Weights of a small GPT-style language model, trained from scratch on English Wikipedia: width 128, 2.82M parameters.
Each number is 128 + 24 x the weight over the matrix's rms, rounded and kept within 0 to 255. Layers, rows and columns count from 0. Numbers have three digits each.

# down: layer 3 MLP down (transposed), 320x128, rms 0.295, rows 73-107, columns 0-127
# gate: layer 3 MLP gate, 320x128, rms 0.358, rows 74-108, columns 0-127
# up: layer 3 MLP up, 320x128, rms 0.382, rows 74-108, columns 0-127
down73:140157182137119111165103082129151144120140120101125124138119141130104106154164121140131132135144089091087120117128133121100106138156178164141141152141076153095108122104143162130124139131166094107148149139124138120113103203122154122060098114095161129119137110156100129121116171079130136082113112133146148143128169162125120158150156092137116138132158140132095151104141187128114164179112
gate74:103122152141163129099112169120166159126153110183136127134153106104132138139173172122151134087179176062133148094088126176120128149107120163123123094116108094170066128135172128098186141143080119151126145126141144074098136152117109107123092068134116104113135109146105120138128148110099129123086106167114167101129120159132096154109124121063080159085128170097127132131139137107116126110147
up74:135091076120133156054122108110093177094105137121103142093167162125173127140113161120147116117061145117133121144125144142101144101147089147109101137144139111132120145173096184149150138107119159143146169119188114128175095159157116106094108094125168104116074165127128225130103105125134170183125118113117133142098117126110097142106159121118116108161180148137095185126169132118125139114098
down74:132089125076121134139142095126115098136099163106111163137103111190104102097100107126120141112102120165125114139150103147106154112164123117100108123173152127113123098110122113090080127134150087154122156127170093107151093113109131102122140165118156098143075152117093103154119137175154118116150132147054171148092113080121094128120098114129109106148109126106140167126160144104164105096148
gate75:114121118108150122112116086104119087118154155131124137177124073117128188162148137107135126118120151160102131074132096124147134171125088126170151127081088109157091141120083116105170096117119180179051123089109162161112118094116075139133164117100124104116129168108185140117122144113119130103117145127099151168129157135152135140160135116115143137125148196133101113130114177151193149164131
up75:110148128141120131111134125101108101082135161138137076164151120090140146110140093143163140174115138124147107108158113137121061127157129118181098124146127131084113154140145092158120133112122154125069152104124114140160101110100136103133104118112084123114078126162143139105130118099128134121119112112147140177128126110155159139103143104073109134105147135149082140110150107130176160118118
down75:165122142116119120144126091128129097117158165141152112136148092134151166162143135150117146159129142110098114127090174134165098147137097124121145129115102082110091105117073087122164098096077133147127136104099135193140125110092130172135127135127147103142140163157144098121133129169134126116157140143126104147129122150138119152098076139153110163101145159096098095119106146168162101148128
gate76:092140141126141102125152130177130101134136141120098094116146134143122112129176131143142120104117114118109130135124118134139162134108113110108132160166112120100132148109158175137134117127107120114106140147137128116132086141142129140081137124110104135120132106194098107159131141126151089134117130149149084118108150088138129133138138155126115145129128148142087092137133145126123121131132
up76:119103182134153108106121127116118131107159101125138119134085110140138131126131089136160110096104162123108096107150091110117128119127116086116126082136105121103084149102153119115118103118154129122121147139117134112126138114163115104151167134158115112151158074135129171098135151116142128157105168125114151086138144124136117130176158136139175122134156137099153119099097115112141088130110
down76:121116114119121121146144112076122156141143113132127144127120093134121120150125137113140128142148106094110149137120108134103108148132126133109145146123151090123139139101149130136099134115118140156154129148102167103140154146158155158115136157113125136148131109137094156100173117139102108097102090131112135104167117126167147118095156134099123137131121114158100148141147095145102120138106
gate77:129117134124121124132073142104085118105104174085126153123131181121102114165124089147162136127100144110131133090160052146138086136135142123120146134096122129124123143166124152141081120114118120101119127157119140172141142167175106113127115110120142137137117111127146093086098112140140115150128180094114079138156158144144099140146089129119132130164139159127092080126148133170119084134128
up77:142086150152105158128121122141143099133139173122166149122127140095142110111139174135155146162127141105143084122131139122105073166134096087102149097112101103096119170152086106132138140128132165125089151161126090149133108164136104152081139130111104136094146137081156144097075100076144093145192117114105128141188149108104139105087085187125117123155117143106120111126081116141144065146102
down77:131097129125128137109123155132106124120116185119113160116076094155157150095137155149092145113156103122145093124153141133101103153112064121118109098090101147117165147095114112126140141126168109097146127120093158122145167136158120098086105129124133148108107122119113132105133125114151100096146162108122159106118109126089121103141094145061169115117105154113143126116090144136120106116120
gate78:138112134120121122130134146120131127124119116131114097135126131125129112124130104102154134151121122162113102084113132121125149113124135121123125125111129133117145106137127148120129127125133103129136124122099122124145135092123112151136148143147118113117135119114124139127124137108129120135131131125111136129149130114123111116132121135136122155136145127120145136111138118145113143129119
up78:102120119115127136120147140102131132110118127113131124140124127121113115111155137134124131113148123145118133184139111120125125136149119130119119092132112129127154095134162145118145122130109130151115153130136127108127100131137127137115120124148127147111143130121108152102170111133130134120142148134145120121120161142127128144132135100128136112125133121135115133147132121138140157130143
down78:116139124126126133129150128153118141125128110136121081120114119148119115129116111129116152119120121118154152123131115143149121146143136112102138140103121131147130124146121128128147151148125135132133161130120149092144125122129128138125107115101118135153126118131134137129122131136149151142143124133124133125128128114136140106106124114121144158135131102106112113141113145121128157125143
gate79:092150137169080111082102088124147099113117172124155108111163118140183140195140135148123119106109122164164122120138141114108165081212100168151097097164128144137125146156147170128114111123123111129152166125100155138134147138110089147135164147170137166116146133167128156119131123104159135092099119121118167152159142107129112113138165148101105152156153109097138099123111155133140109154109
up79:149159137097142163129175155131108152137113127130097144120132109107111118107143130101110113147115126127106110164128136133131149131137078098149132168117149104162099124121060110096141129104115144096131142103163122148117153142157137154097101138058097075147131159140138121117154122084102168147099101122140112145156133117099138167121122094103139140112137154155103141146102123134148176100169
down79:112105157180104108116129126082163170128160109083126127113102129173100117114103142168164062119133168121092141079127169089141115128147106119138116114134122178123156128086149122153152108137143157114118158160107135128142116122172141217132125031170083163176104140136086136178147167081100102110151123124130120153126087161130161158120137156106120114138119141089098071128103090131112164097174
gate80:159141101097126125102125119115127132137111115124146140109148133116136129130134119122106123149122106132130127143166131115106145127115113122131100122114074132093140144136130143135137116122124141141107130108118119100116115113162124122087106120143121136099132123102124143099132114152109134142136137133135152136130100149121140132112081123115161122165126120131158112132078135138151126130145
up80:099102145140141099146120096129127130150162108104133101129120130139128110119082116123142137119141127120126134152099138119143094094150107131120141120136128141119147151117152113140145115121134101121125134134107124120117104122141117133160146135108108104106123133143125122143120141157134123129145179111137146102155112117129110147145126122133146109112145139132131109116148106106110093113131
down80:132121141125124114131103084138156126118113134113130102123113128146139153121113110139115126149122119113130110124118140121160162133114107142165127141130127165119111138169126143117124127164134145151107146151152150130133126106121133137126125151116116134130124140097136130121124139119129135145179148096108102117148137126109091138127168124133110105120104129106132120120115147147157151125119
gate81:113119135113159086110125114125129123130139113100115123142164124127104143140104100108130122117132155140124114165145131099128141140104107128121142050149147122100133150119150132138139129135136127178086128136166126108116119145162144122103119094165155115140135142098146124168145119145099119125175144099148178129128136158191173126117156160126182114124083127067145134116165125120111126118091
up81:137114149135122131156126119103165114136136120115132133139121104110134089127170078117135132108141190138100155137208111135137141110148134105153139116108085113129094144151131173101140117165132149156126094173085155130144168152113132137141150106144155103151086116123133087112095124143138136146134111161148149098109144116120181112144090159136126126118106096168146115139095108104133122112126
down81:121081142119131126155163102102124095083118118122133130160135157136123140101061120153162133132109128101097100143134106066094101132145132109150123079164115144108149119107130103130159188124091125159142171108135130137119112174145134135107117107135099140110111154115151142143159116132083105096099140138119120125184123102121116142109144130110104122119101145124101114133141121093133159129134
gate82:118135189098111145110160138140158102154116133137114121140137132104151078124138144121140130091137155125107124147157133150113140129112130117102115121163113080085187166083124123080145115154132162145171117135165176114127143142152184139084109136130169169145106108040115164171130154144148138112138136131134172156175120141152178159143101129153144132109093140155137146107121127100145163103139
up82:116148072188121146153109113089130119096163124096098120137099100143126141106137077139150115092120138135148127126129164160141086129119173126085094120141140181101158140126112147120143077139129138095102108087118148094133124088129107109159104088094126114121092135115163097116178137149097127144168111111168115143102126049133173109150156118085170101114141165084143127117130120106128081137131
down82:116113082168131104151170100129132080107108145104150134111106136130113127113098128108107153115077119134155163163143123110088132145125089160116150135129153179083106157113158103143092138086126133125103124080147101134098122161107063101159104115101154137140120080101132129118130081120088144128128144089098118121164183068139140100126134113122173113104137118131081170172160092102141124079114
gate83:128112140086107175115115127163142101143141154094142162165153148115121144096124142155119145072144150112126105100147150131135177158102140161138137173114101140138153103105131079166136071124082163103110142161132125135136113143151158141139088115157061124111103131149085143112151113125112151071086131079131135148093170158092113077106178099182104073106138089099130177135130089158166143188090
up83:128111126077145109098150151102104121118117104142089117084086135190103078152144087158144081163126070131116168071171123119137139118163140132107173111144146093119133089109122147130110116141155074150122147100135138141080115082115083150169120130115090174113137118166131144108117089119096134093202087109158118133108122133116149187109164140108128164150143174152118121138119148144094118130107
down83:093141140149102143069088130130134178122108138144105105111071127155152138077160128130121087141146093133090126137097160104130107103117136131103168097184139116117155175146170087152130131102136136143130143146129142172112140108136140132168113098151106147105125126139116136131128164120125086122151095138124166132144129173141167150143134134117134122190132152200163118107119076125100117096135
gate84:155092105154126116129109120124152141131142134135137102158156128143126110152145183143135130112124195125098135098154148106099155162141096144106113146104151119095173164147125111145139155124087105132128128157169141127156096127143135153129134105155124119101093131145124140110125133151102130133139131103153081090147116172101145144144080135118128157163110114121098068109101148136140115125138
up84:101135121132146129125153134109099132121149109146121091125132127141112114104116174121159126144129139144148107134162178120145122088200151144092105117166152172113171128139090117132159129141100123120134131083156168145092104136188125119148141146110156121115127115143117107110117141140151133093162102132123127142124088135126115157147178165154136133150125151125149123134081172106153148120158
down84:124124152127137152142128121170115139128122153136126131091128106101118122127118104081114160141106122128134117098106126137127137141121138123142147143108143109159109135159091113144101126125120122086144116153167126094120119140117133106115130111116146132134173130121153132118116165149117110148154156154100132125140129149161145150103113128141141132130124138074108146148118107142141143142143
gate85:130139168152133141100120113095119147088107107140114103125099117158107158124130163155141076134127143130132144136120143126108122112129171145180112127149167156084145156122164088158161104120137133139127142146117090145148137101137158120089101131111149100115085141133114136124101134136133130138129118120107089139141104087065114194129075102130081113102117148164099122168135134097112181111144
up85:109134127116118175148118106159086138088134107131094113123154194124109169154157117120145121139142190136144142126081133113125103168156183095136134139154121131151146128163092118132110139107110142089159127148112165104153144117088086153113136155134137103134138103150151135119113126169147141127104162122152143122128117095132146066144129143099126131156116161116122144131138124134144116111109
down85:115179137154062121143132124193117139113149145138105184090160172122118144148156115119160135159079124083135081165107123070090086100117117126121109148113165092156082123090147144128139135108121127127196134111164147124120181135132101140098106088159179156121164024113155176149132132146138139125133131132199156113166096232171171081090125159095131149141130101108139175125096161141140057131084
gate86:133090104127122121148120151155111116153135059169103149120122192100120147107171140133131072145125133133144143100144168133145096155099130157094099135188100128112073095115149132171132145151117112067129103157140128091122134135184147121083103154137128170061152156140115150107138141063155118155091126134204128125098107133164133060186144162091133093113137161128167154129131137163134134147158
up86:112160116162130135159117074182133120109110153122128125116122158133114128157136157161100134123164127141120126112130164110123101155124114126105128110161143120180101151143164130167158094144162134075080132112085185127131137136145129104087122148159130106161149166121149129156121192093076106112145080112125114127149140157105102126147105130139179138104131108131191111137134124185193119104140
down86:121151148144108154121070132134110100113130163126162114146095144163131147139108159133117144123132099133118141105125109101149104189132137165058090113171129118118124124149180129136134101151127101134111098135159134162120146115111121148153103104116142099117128109110070135170132172135134107129104074121117156068086159150141139085168109103129103149178140165130161084132153103138130121140107
gate87:122112120105146164098102118096120096094118083144155147146100102113079122114122146124202091170137108125155155135151078119165119095127136141137121119118147167107126115162129119189078131107124125120117146115106073150139117142139134138135141162146166131132135103103131102118137152122150178109131109123121153150168093112111082131174149194093090135094108109152142159191145152123095155115140
up87:151114140088111139130135124162142080090162091136119103132089154133102147114107118086185109117088161144166159150133129064090085128116122162141131150112138127124109126123129088163132139109168118107173161123146103123084107099159134111137111164072072146096101049109128120122074184099160106099114164091112158106135098133116129102142163076098127135124150092130146131130130112132132147120107
down87:119084134125131152138164087147147132136086128118159101108105113120127136128125136114184084124149196118150157141147127090105065125105127145090138167128145173091098181125146149171087122079158112145101122142118108114134172152147115113139103150127103192088105104126210123137085172115174069119129150086123104138141106129092140137126134102119116145126135100160144143140118103157138119143125
gate88:102126131159161150096135095099134132148133119109091161171127123126134119082078132110135106132153147114136089107103175083109105143132122121122111129095151143127140124069114123203134081122155148113133115155134155133163107119099124143141132139100103147131156126176096114088165133085150158141110114147114177118115110123141110132073143111108166124141095138147158108097141179093171112122103
up88:133093158113146144133147141115173099169113131161130139149119115122141149148137096144076180171171108111139120139120096100120142143139117107152152090125127170156106155185167142176150075144129134105084130147146088142145122113098153126197132119122129170124148106098124137102105130093094119084091128142105110132120091124093087134146100086081173131166110141151106129129128137145154130147139
down88:133104161108160134125150106137135103144143122145126126111110136139129170131113107171136122154106155132148094145122119135146159133140123082132150112115155097108144129130115170140144096163161089119137138120159071108128106156097098132135119108106109115118126133116133145123094166130123136138139127148137112127131150078121137171154098090115101154087130135113117192120138176090158185059105
gate89:095121150107135142132108105107175115159127153140125105145125157079135157124137120138111139149152101129100157115113159111106140114144133115102155110140119118127143122134099103100124164081097108198151111136148107216124147122119186152090098150148126081151155161138131156152122192110120117117109113085095118165124119116116134096138147101145100114133150146124135069113128141141132111161126
up89:119106130131081192133100102106146128139099126139135124126135136084124147089132115123141130127154122125108141107093160115086124093133126112139161131142145124092170136139071128134118117105160142144124120142158125176099130111102138128098122165139148123143132155126110173154108131119171119145117104119128098121108134127109116124174147091143107137155201129115120093098129095103187080140144
down89:121142142088082149155127117085106095158089153145097140141182157086104121095120200129122162119127084120137133126120132094142187102128150163110134119124098085147123124191093133146136130104086138177117077115205113169130131106106183101106127146146138151146121120153140206117140162116124130107134088110079145155156114077158152105139122099089123121107148130104143086089121046112158127137110
gate90:105108122152112155107138090090176154108094149122135165094125100145119104158100127125102110142137130117170160131172118113118115121087124138167131133160096140103127137137084132152159119130118129141128094102155141089099095188126172106132086074193164135126119125106116133155137150097125089089146151137137162129152096153089158109137129151086098112132077128144121196106132094158132107107107
up90:136145121157126074092172115114116143117134188079117130081135121119173108094100099088122118093134111173147145175144095140111160156150137095143134126144164107133111123082107150083131106144107138110162150092175108111097110140106095150110122146115130107101101164152110116127178115144127134148116176151178117156159134100116113110115153094128096111121118157106134123134105141165041097136149
down90:117150102112158150090135134137136137164086103112153144133135134102150102108145081112137135130128119143122147158168105071120118123112130141127139153121111130112149148115160114170113139120107132158084136108139182143149142125139111112181108107149104138124132139112139157141121143113077093143130082147147115128107170134095115123141140087138106139150111151178133142119146121162111119162115
gate91:057139161102144135136115132082123108129135104145113113136134172122120130150132179138144113117123156108115110099127111149142141163135108126168144146148125134152161109110140114175139151106142136190084162173101122116107091116131125078121142139128106147150101138094156177109122130107163139134149160116070133111117079169119172096112139112139100176108119120108130118115120143138118091150145
up91:143113100119137162093153097185115122156136170114128173160170075096122100159089156114087106111121117168153118085096094087071127108109116148104094146103135123135144115131157138144140128108128118186170126134120091184157149146169179139078161127153093163174131099122106131130122135103127110094126096155113105123136143165158095107188099130113119135149116138172147118100084148163149125136067
down91:149103083145153082117098129139105137154126133140090157119154096129103146111111136166104093170053136103104130122141129079151138114129135122097107136171154103139121102101092122133130117199133123095136149114154116152148151119109150113115117130106113091128088114108110119141102089172119132123143079156146136150137145132130120119180107140113121090112127136132136154164156120092191162142075
gate92:106141108111138074119125126137133103131148096160132128142139066138141158122128119113129124094134121100056178081179126141188086107142097104167087092075098177121144130162167182106128142147150177165174103148154157127124091152133175150161137116170153121156153126160105058151112111171158110112135149149087097136062162176150108128165119154139127151091131133130159131133116116148122171154158
up92:165099111153144157160134121124155131139093177140137122168089116141103152113110133145147161107154174117106111096136173108152119132127120122174141163122143168133160132118120088155103100090123158100113118152107100136142105140051150140127176126119176139095152118129077081123139132136119138095118118123170132200151165154116083083130106136156113120186099155130156123122159144165143082122161
down92:109096091119171120095171168129152152152131154116154106103136130116123111068093117169194151154157144124129134160128116157160149111127145165145164100129208139100148121103134083155089164137127119148129172131166122080138144154120133172147153060119104125115141141152082081181102147160155124111129124140146166130121098177166119103092155102100110121124133153137119127105166150115144133102154
gate93:114115101172120178124157182168136138131130115142116133192128141141135155161132160137113146146146089126136149088097154121109129127136145135122121105175131143117118068117115110134121135115123145148110126154111118113123082157118117144147129113123169130165177174128067103151100148137136107117132147104148095159114126172147103103154119183120118131099115105161115104063117113164142143111123
up93:121072164138129140114131128161081139123134139131115077140147141106117093125158105126150113147134134105147115116137115103143164114130132111130123159118142121129143136114110075134154130145114119132115165110128091134130151093103146132111079171142124117155098088127127129112121115099092143085150163143124139135163136132125118148113139129111117152169141153157092135136089104124126141160138
down93:086122150135118122100099139129115111118182141108112138173172164116119143131141097145111136128160121127141137123133150119137110115107080125158101126131139141079114144132156149169136124136123201127089131100115131120114154120158097154140090129159097125127127099115106108091109133109114126150111128123160144151155164128108149137112116103130131120120119137098117123128102101135143173125117
gate94:122149125150110153103159113132166148144109130138127098154109095131095104101182135115120133131123103121106102098145173113133094145117076132105126104103086142102135152146144094122140109091134153106107091140185093133110111119136134098124108171126176117147124112093114089132133165113159142123145137112109121137082138126141123075175104174133114149114076147144086136141154147152127133125130
up94:112186108154129142168116136111123150138133100132137127130161165185114117101122065112108138130123150129123103116130090094119113143122137129116190117188132157150127095127131133167149194161067090139110091152148120151138119128089106122126129123140090142087102157134129124102149135130137124113109128145131134134087105155126095147157157146112152196110129099095110170123083155069127134116093
down94:134155118176076104101097097132136102121155104149120160117072133149130165157184079124135171112121167107151126165146089124145100094131135135093180157101137130111150137103111146144151179135106093121130097136148114197154129169108145126151136102127151093099113093107126135107115097075104151144117128122131106142084132074133134146138145146112154092125111118120118127122075078133129137123075
gate95:112145138124151114151120135134106136106112130158101123092111133149096126129116133143112122113140112127137130141116134156129119133102150162157130068119118139120095159149116148126148117122142164161139097140111161139151138117125114118174142133123114085112169126103151153135153126091121155128135143138135152116123158156111132130132130148148110152166103133151150114107141146116099126136156
up95:110133176154131100128107120118143127124115111114136132148148140131126075120105108155126128140095130129117147161130132129140119111143160107141109124119108164107127150158144139137110107157125147115094151100144148135132069114113161103168146119139118087136083093169113125125171098110116110133116069139114117137127156102117142097116112127142121093144128118100102125144138127111106143180129
down95:124145152104104151138125116135126150114130179168117117100115098139121111157147120092118120113146103126139117132130125186131154133136117126150127118097152110130141116143111097135116142113126141144134109129094127132131144118134100113104080160110086179119119118088108122085152118116154135121155129135152152139123114138136124113156111125129123117135125121123126144098090156148122121111132
gate96:097122166165138148098147113121129100166101106146137117141231115114116154197088125141138113160108130139138135163143122167115145117098139130133189102094112141122141179151143197124193099125109118128112100133096085136130135152126180113137137157098130105107112119134145135118142105148141099136145132136151101106105132127159148133127143155113126124142167161114116153109134165119125116172145
up96:145097160139118152160145119084099095154102137129115121150096171141119144083127094133119167133101105097114112142121126122132167157142090112088112147072121114133165154136128137131112136090103147142154117122115144079132086137162130135115151145126101153099126118149132112108135126101103148084129103124120143098094090104113103118178131158142110147141161116114154129180118133110157093150117
down96:129122135100130099138163101168122130120134094118110127162085144102134165120110120117121122132125121147123126098148108097141140125143109135171138165106177140140110175119117127112141169137137130092151111130150113056155136172133125119175143123142095156162129165095131125126097079122093134129103130128123151138137115098109136096144167079091118085127070090118107130072131106128134104073090
gate97:118132160108123114150143123087130143119159139163124127148113144151160138122131131124094129138093129163138131173128134134110118104148133107106104133140140094171153115087129152113127097127119108116121148132161134130092111133129142133154096116134129096142091154126125135076144114083126141121159128138096133206124104104159089144099122077141120131114136163133132124143170112077124123142143
up97:147160108148122114109102134089126111110123088155162131155137128132132130120135145138146109132125108102096148149118085104119160128149128127102161129101094207120129173134121111105162140138136145099122150167127138084138147100143098124111157134117141130139108088121156144161151126092138127070147168147118144128132134162131130125121136122100120143127170124144176119114097154116132135133097
down97:128125131104119111152166095138131132158166139106134113167139137165130105105091111154059127126128145117125109142130141161137165104138115109112134165108135114148156120141135170135090141128136135124104120115161122144089159146116090130160137135114138090124142129148119140108108157098126128140086149124111095155117132128111147109098140141152125121114104111102102134147124146144110151118133
gate98:134139115085136131095136157148169147106136120116159121150109166124164143148131127121156138157099110109114103124117102093139093150090147115109143113133161151118122109156155145143076114156115161127113143121128141156138130178083140149116103126102116130100094105113136120135164149112127086121097121104115154115120137137121173163135177125108113143139130144088121078129138108129166137136134
up98:109152089161139121147135155132105181165175135138118151104125113108140132097124145150133128118149116136133122119068160134134167126131146129112105142145124146172110092144118119097157110115108114108123159131123111122106139118170111179131131111152088151085158119145137158101078121113093142136158140110129128108117115114100149134164133120139100125108104120131204128129095162158136159119114
down98:088124130163123104163108129143103107183155149180109153132112154122122113121105132154122114111178104142136093134132138120101135148126118135145137123124104132148123109116117113119155139152133091175125102155091137116119151109154117152142094120154081135120166106117121148122128111113127174105110151124132120115130116135112138119155098138137119128157090117115136166114120129168120128094162
gate99:125149089134090076093117105152091093126098150145168104105072107125125068133193111123133139110175169141123143104141127108134158117151130105111130118091148097113140161076128115107099099072093096156157087120127076102120058158132122124111150133114126103117123180131141098111149115149083138134115160139130101093143129106094086130121141138081113121125138134105143084131123119142135107100139
up99:128161111129066146143117130093109109094111144143130157135161126117141154146157150153118118157147100107114145113124136113133122130114123130138106117158162145128134046093169179139133150119162143143148150141139125125151127128150097151195162145114122127119147141092138142155180143136140103135127177099139117124139107098083134146117079158119098148143147130127129108095123094167160123143128
down99:149137159165115134127149083126125126148135099178125063118124141158119189133095140107147126134153086167151079133098171092122068124109098140095087151101092085124105132151155098132110158099132148089141118108140145157092141132166076150108139084123160112144139098073174115124172142109121132092105144137103149105054126047081153147111135159124129096135116153127088088121137088118116110087115
gate100:131105126094101114135109097141126083156138151109155157145081109116113147072111128093095140166136111085097161092156114149165138087134145107162149142088138140103101153173154074116161139097099148115139115078125098140100102128124131097155122144188146096067123156103130093114128123147128125106160181108126103125132149162149105111088097111163148123113118172118128107128136130113123123109132
up100:107094144162106145137105131080162159114094094133145108144128121160130142129129173131119131104118116163166127093125135151154125149125145179126095139139160151139118133112104108126100098134139178140152126152085170143134108124152128152132152101136079129143128113172175103117090126121111181175142134152152117140132135139113118121117161146099123139142096115158105142148110121087163123128122
down100:106104137138130151094156120126133146110129081138130089131119158080140159163135147113105108100126119190120129139095129149132135129120108148097119098153157101126107092088162147157107132143135149146152161125112108130113161139147138147133134119147122138183130107120110113121128108152115137120104100141141155159097133095098178090188143115087091141104130120139126159141125171117130182096146
gate101:131126148153134107102114134109160098123175113127121135142114146125135078125133138088143115117128106140094128094113152117123151166162111107137146084095149117145111149147148146132129148118089127126106101141116129113167121071116147114123156138144135083175137121127138088149116130120115145113163096105091108106129108133161141125111129069115111121112137083117150138120142159117107121159134
up101:126138150132111100148087137139155116105142105145161137101146143083085118135183089140156133113121128147118143151098128132137135166119146083087130108118107155103092153135112121121136126119110152128133092136124114137147119136113164124113153138158148121142100138119122115114165102130162140123137107099129125096139099142122171110120088097150117131126101066124153105128110142167128138146177
down101:097138148126144155172131126120115131109150114146129086139139141129146090133146136093179142178111131188121151079135122176155143101132146142119099097125138162153109142135118168153115145091138088125109150155152105129132137121114130082142183163113109135137134106108088088115122113126162135115113151103131106155129131164157131120175098126154114122142148129162131125118111097116115141130135
gate102:107090097131162151110099121140170094069110102136183108141115110136115128143121073101149157114118118109086104126130120125125129112115099111090113107140143149125164151148071140153126151140088139151111114183124119136153086134124125148128136076117138083124107137143146131114120145120146163132101140081119130127186139150107117107116122128097124138148143152149102143142099133143037137078139
up102:158144135115108096155118114126094129184146091097092137124122136220098134131156135152096146093114120129161125128137117132164129097112138135138130088123115124149091096151106136119104087152105155157146101116120119131121139121171126134157148081089152125153124144112151124133124170186138126109188143137092152110137133151089125182148118106106143104172111082118115158140170102109155130098156
down102:161151144164122157162105139128121153127152121132097155149175114072153122152107168146166100109096119178150149140146132097109138169126143110137145118105146138152103072114167148164152155132121160171148158125112130166111122117093148123141098088164144145118170153133181117147141126126131111106127083193144144109115138133103130133121107149144084124142142133115101112099151121145159106145145
gate103:143116112121121098119146131142130106100108104124107108172119076151161138159143117073123125088110157157161137117139138074118128179099098183129168112148119111148164127111113089125121138123146143141089134140101167160115140158151127176124115150126184159131105118159151122146139113139127132131141127151118090119108120151098115138151093172146117164112136135120138110131118125133117110095131
up103:131134127118137099127161112138112104107084151158147121086169120097088087161135111156130143139153161162142137158108184134114134119128127142146107128110078150153098118151163138174151152154104145094107143085125150100123126084121138146127146156104128126182133106152111138161119147117140137137139122124111140160145127123138180114113143119113108147149147132106130120117072181160134114154155
down103:157114126126149111150153122131109091108121155106144127130143126092164123101112071133093109124108131114140104148142097097109163140111160173148143137151129099110119118144129139134148135145155136178098136153109127103186158101121128132131124137151152147166161116195109119106156133161133123156141109132149104118161118114116125119130099104108106130117128136077115111116154156148129128112115
gate104:106131126106094124116138108112107150125155111085099128127088148153076059147139159128101130167141150120122110103125108135111105128147123085135133138093112156121105119143123071125135110145113150170125127149121176109123114107134094169127132143108117119143105113145148080104070090143136162109108106098112093128164155134064164129111129106149162081133149114162163143136101097114121132139156
up104:176132107125113132127131129181167160096169134102102105090141142152151100157120155147121143121091139141151098122123105102151115109165140157110115114153088122080153152105140149104138119140089163127137150133113158126163099118130153091150091101142133129119118133150129120131195170099142127161160101105191149123132124154115118120098140160138151107105119160154108099146126113111159115133184
down104:151134116136118142125141092152128116120163141141134099112117133121093128140094119109091110141153131095124123176093103135116113147155145126077160123099108107093163103134143143119097176132145130103095136099102154122139107119148127106106087147151131105122156104154117138131077111118153154180119142141143106078074125093089167130139148114083133159163106158142105106158144213135100124145156
gate105:086094118167118170122144097122153129128088153150125142158111131121129172133162139147123145114189088109114114196091138175061156161087100134130143152111156077155170145143145087135130092112079099104124122140103187099100118167169125132113099141124126138152102153159119140148109161147100113160080110104107120111176118087109086120094134132122127110121157082127126077101089107122132123136142
up105:178113102184153146138086126099091122152127128140133122105118147131140139106093141146116127155162109152118147158105089136155161124165094149055164117134099123136122153138101156151139106134119141111093121095101103158165126104132088112148115116116134116110143130122123139147147153100135124114131157130126116127145127117164149154178134130119141144102064137132192150146109147072130144115139
down105:149158165123127137127115155121112106118106122097150144136094131124156129118156114176151099161155120139134145124149129110195064091150134062130134122116145138122131152102133104117150139096222107140172126157128149157144136133068109142113206070150083122147154193130101103088097140098119130120116159097164085125123127210123125179141102147139103127151098109122144106147123137115087158072155
gate106:118106122160112092129088124158141125125144110131165181102152122095128113096133109172146141089143106165125118157089126101122157165125104139135118118072120084126129119126128118168132132135106110125131081145121107136118108145110139137108082153171093160150126167155141103138101151112146112119080154111132122126095122139133129156156134094125133129111095152117130122148097142155104151122071
up106:139153113140098117173169155077101131153111166148118124126102132133131105109149121107121113138166095110105124111113180160148093163130133168143109130122152138150177138169132103115134162092107099168093144138158126099099133097159129128142107151108122120137138144157105159130122128095099178130166131092159106129148127137107171091125117113129127092180120144143150118116122125174111105071149
down106:133130069100140111103097115104187115087120112108139121148140119111135114120128131102135109129108162140141158102163164148138106124111154160103108137133112168130145159086131140181125156127135141174115131129093143131121101118171150121109173080128162067117095111127161109168157126128157122128127102149113114123100122152145067097084141141138141144152163164180072120137124084093119100153087
gate107:127123128133124122124128127118136136125128129124127124131120126133120133128126127122132123126125124126128131126132131129125135128128126118121128123122136131113130123131118135128130130127123128126130121132134134126120127139124124138122128131131120126123135125121135129121137128130132124128128139130128132122134123133127128124118129119134138125124134140126123135131136132119122133129142
up107:121132132126126136131129123134122130131128130134132130134124119128134118129129134126118120129133131127136131126135130129129128119131126131139119135135127134133127137121131126131129128131131120122128130121125123124133129123140127125122124121131129127131136126129129124136123122129127124139120127127120117135112126127126125127134131133125128118122134123126129130126121129130133126128120
down107:137134128129125131116126127121131135134128132128119122124135131121125131129138122124141138123126129131129123129123125130121121123134130130138125130125129130127127121126129130124129136126128120131132124119124136127127131130128134124130127125131123136134130128130132122118134131125126120124130133123118130128129132128134136126130133124127132133133131130135117128126125127116129127123126
gate108:144129102109128161133144136125162116082161093124145124114117137099087112115140155132172154139115177135122151112150138158145168138161104136112144105113145129145078109137166159155133164138101174073125176115111121149182118130191087148127121119136125111134132146164142093148141110128157159163094117126133123146154125186122099156117178119130096118105122121146084149120142136146131128095158
up108:118137150126124119165161134110137156132157093140125110152101135109128119139177154068184138145120139101150175168122125185135128130093178147141166111082153096149147179129147152139097124153106135127091102149111067114144067155150160082143109152127116150106114126172114149167146114107101140140141099145097152138165127121108168118112133129095087129152142064130080123170159126135111135138111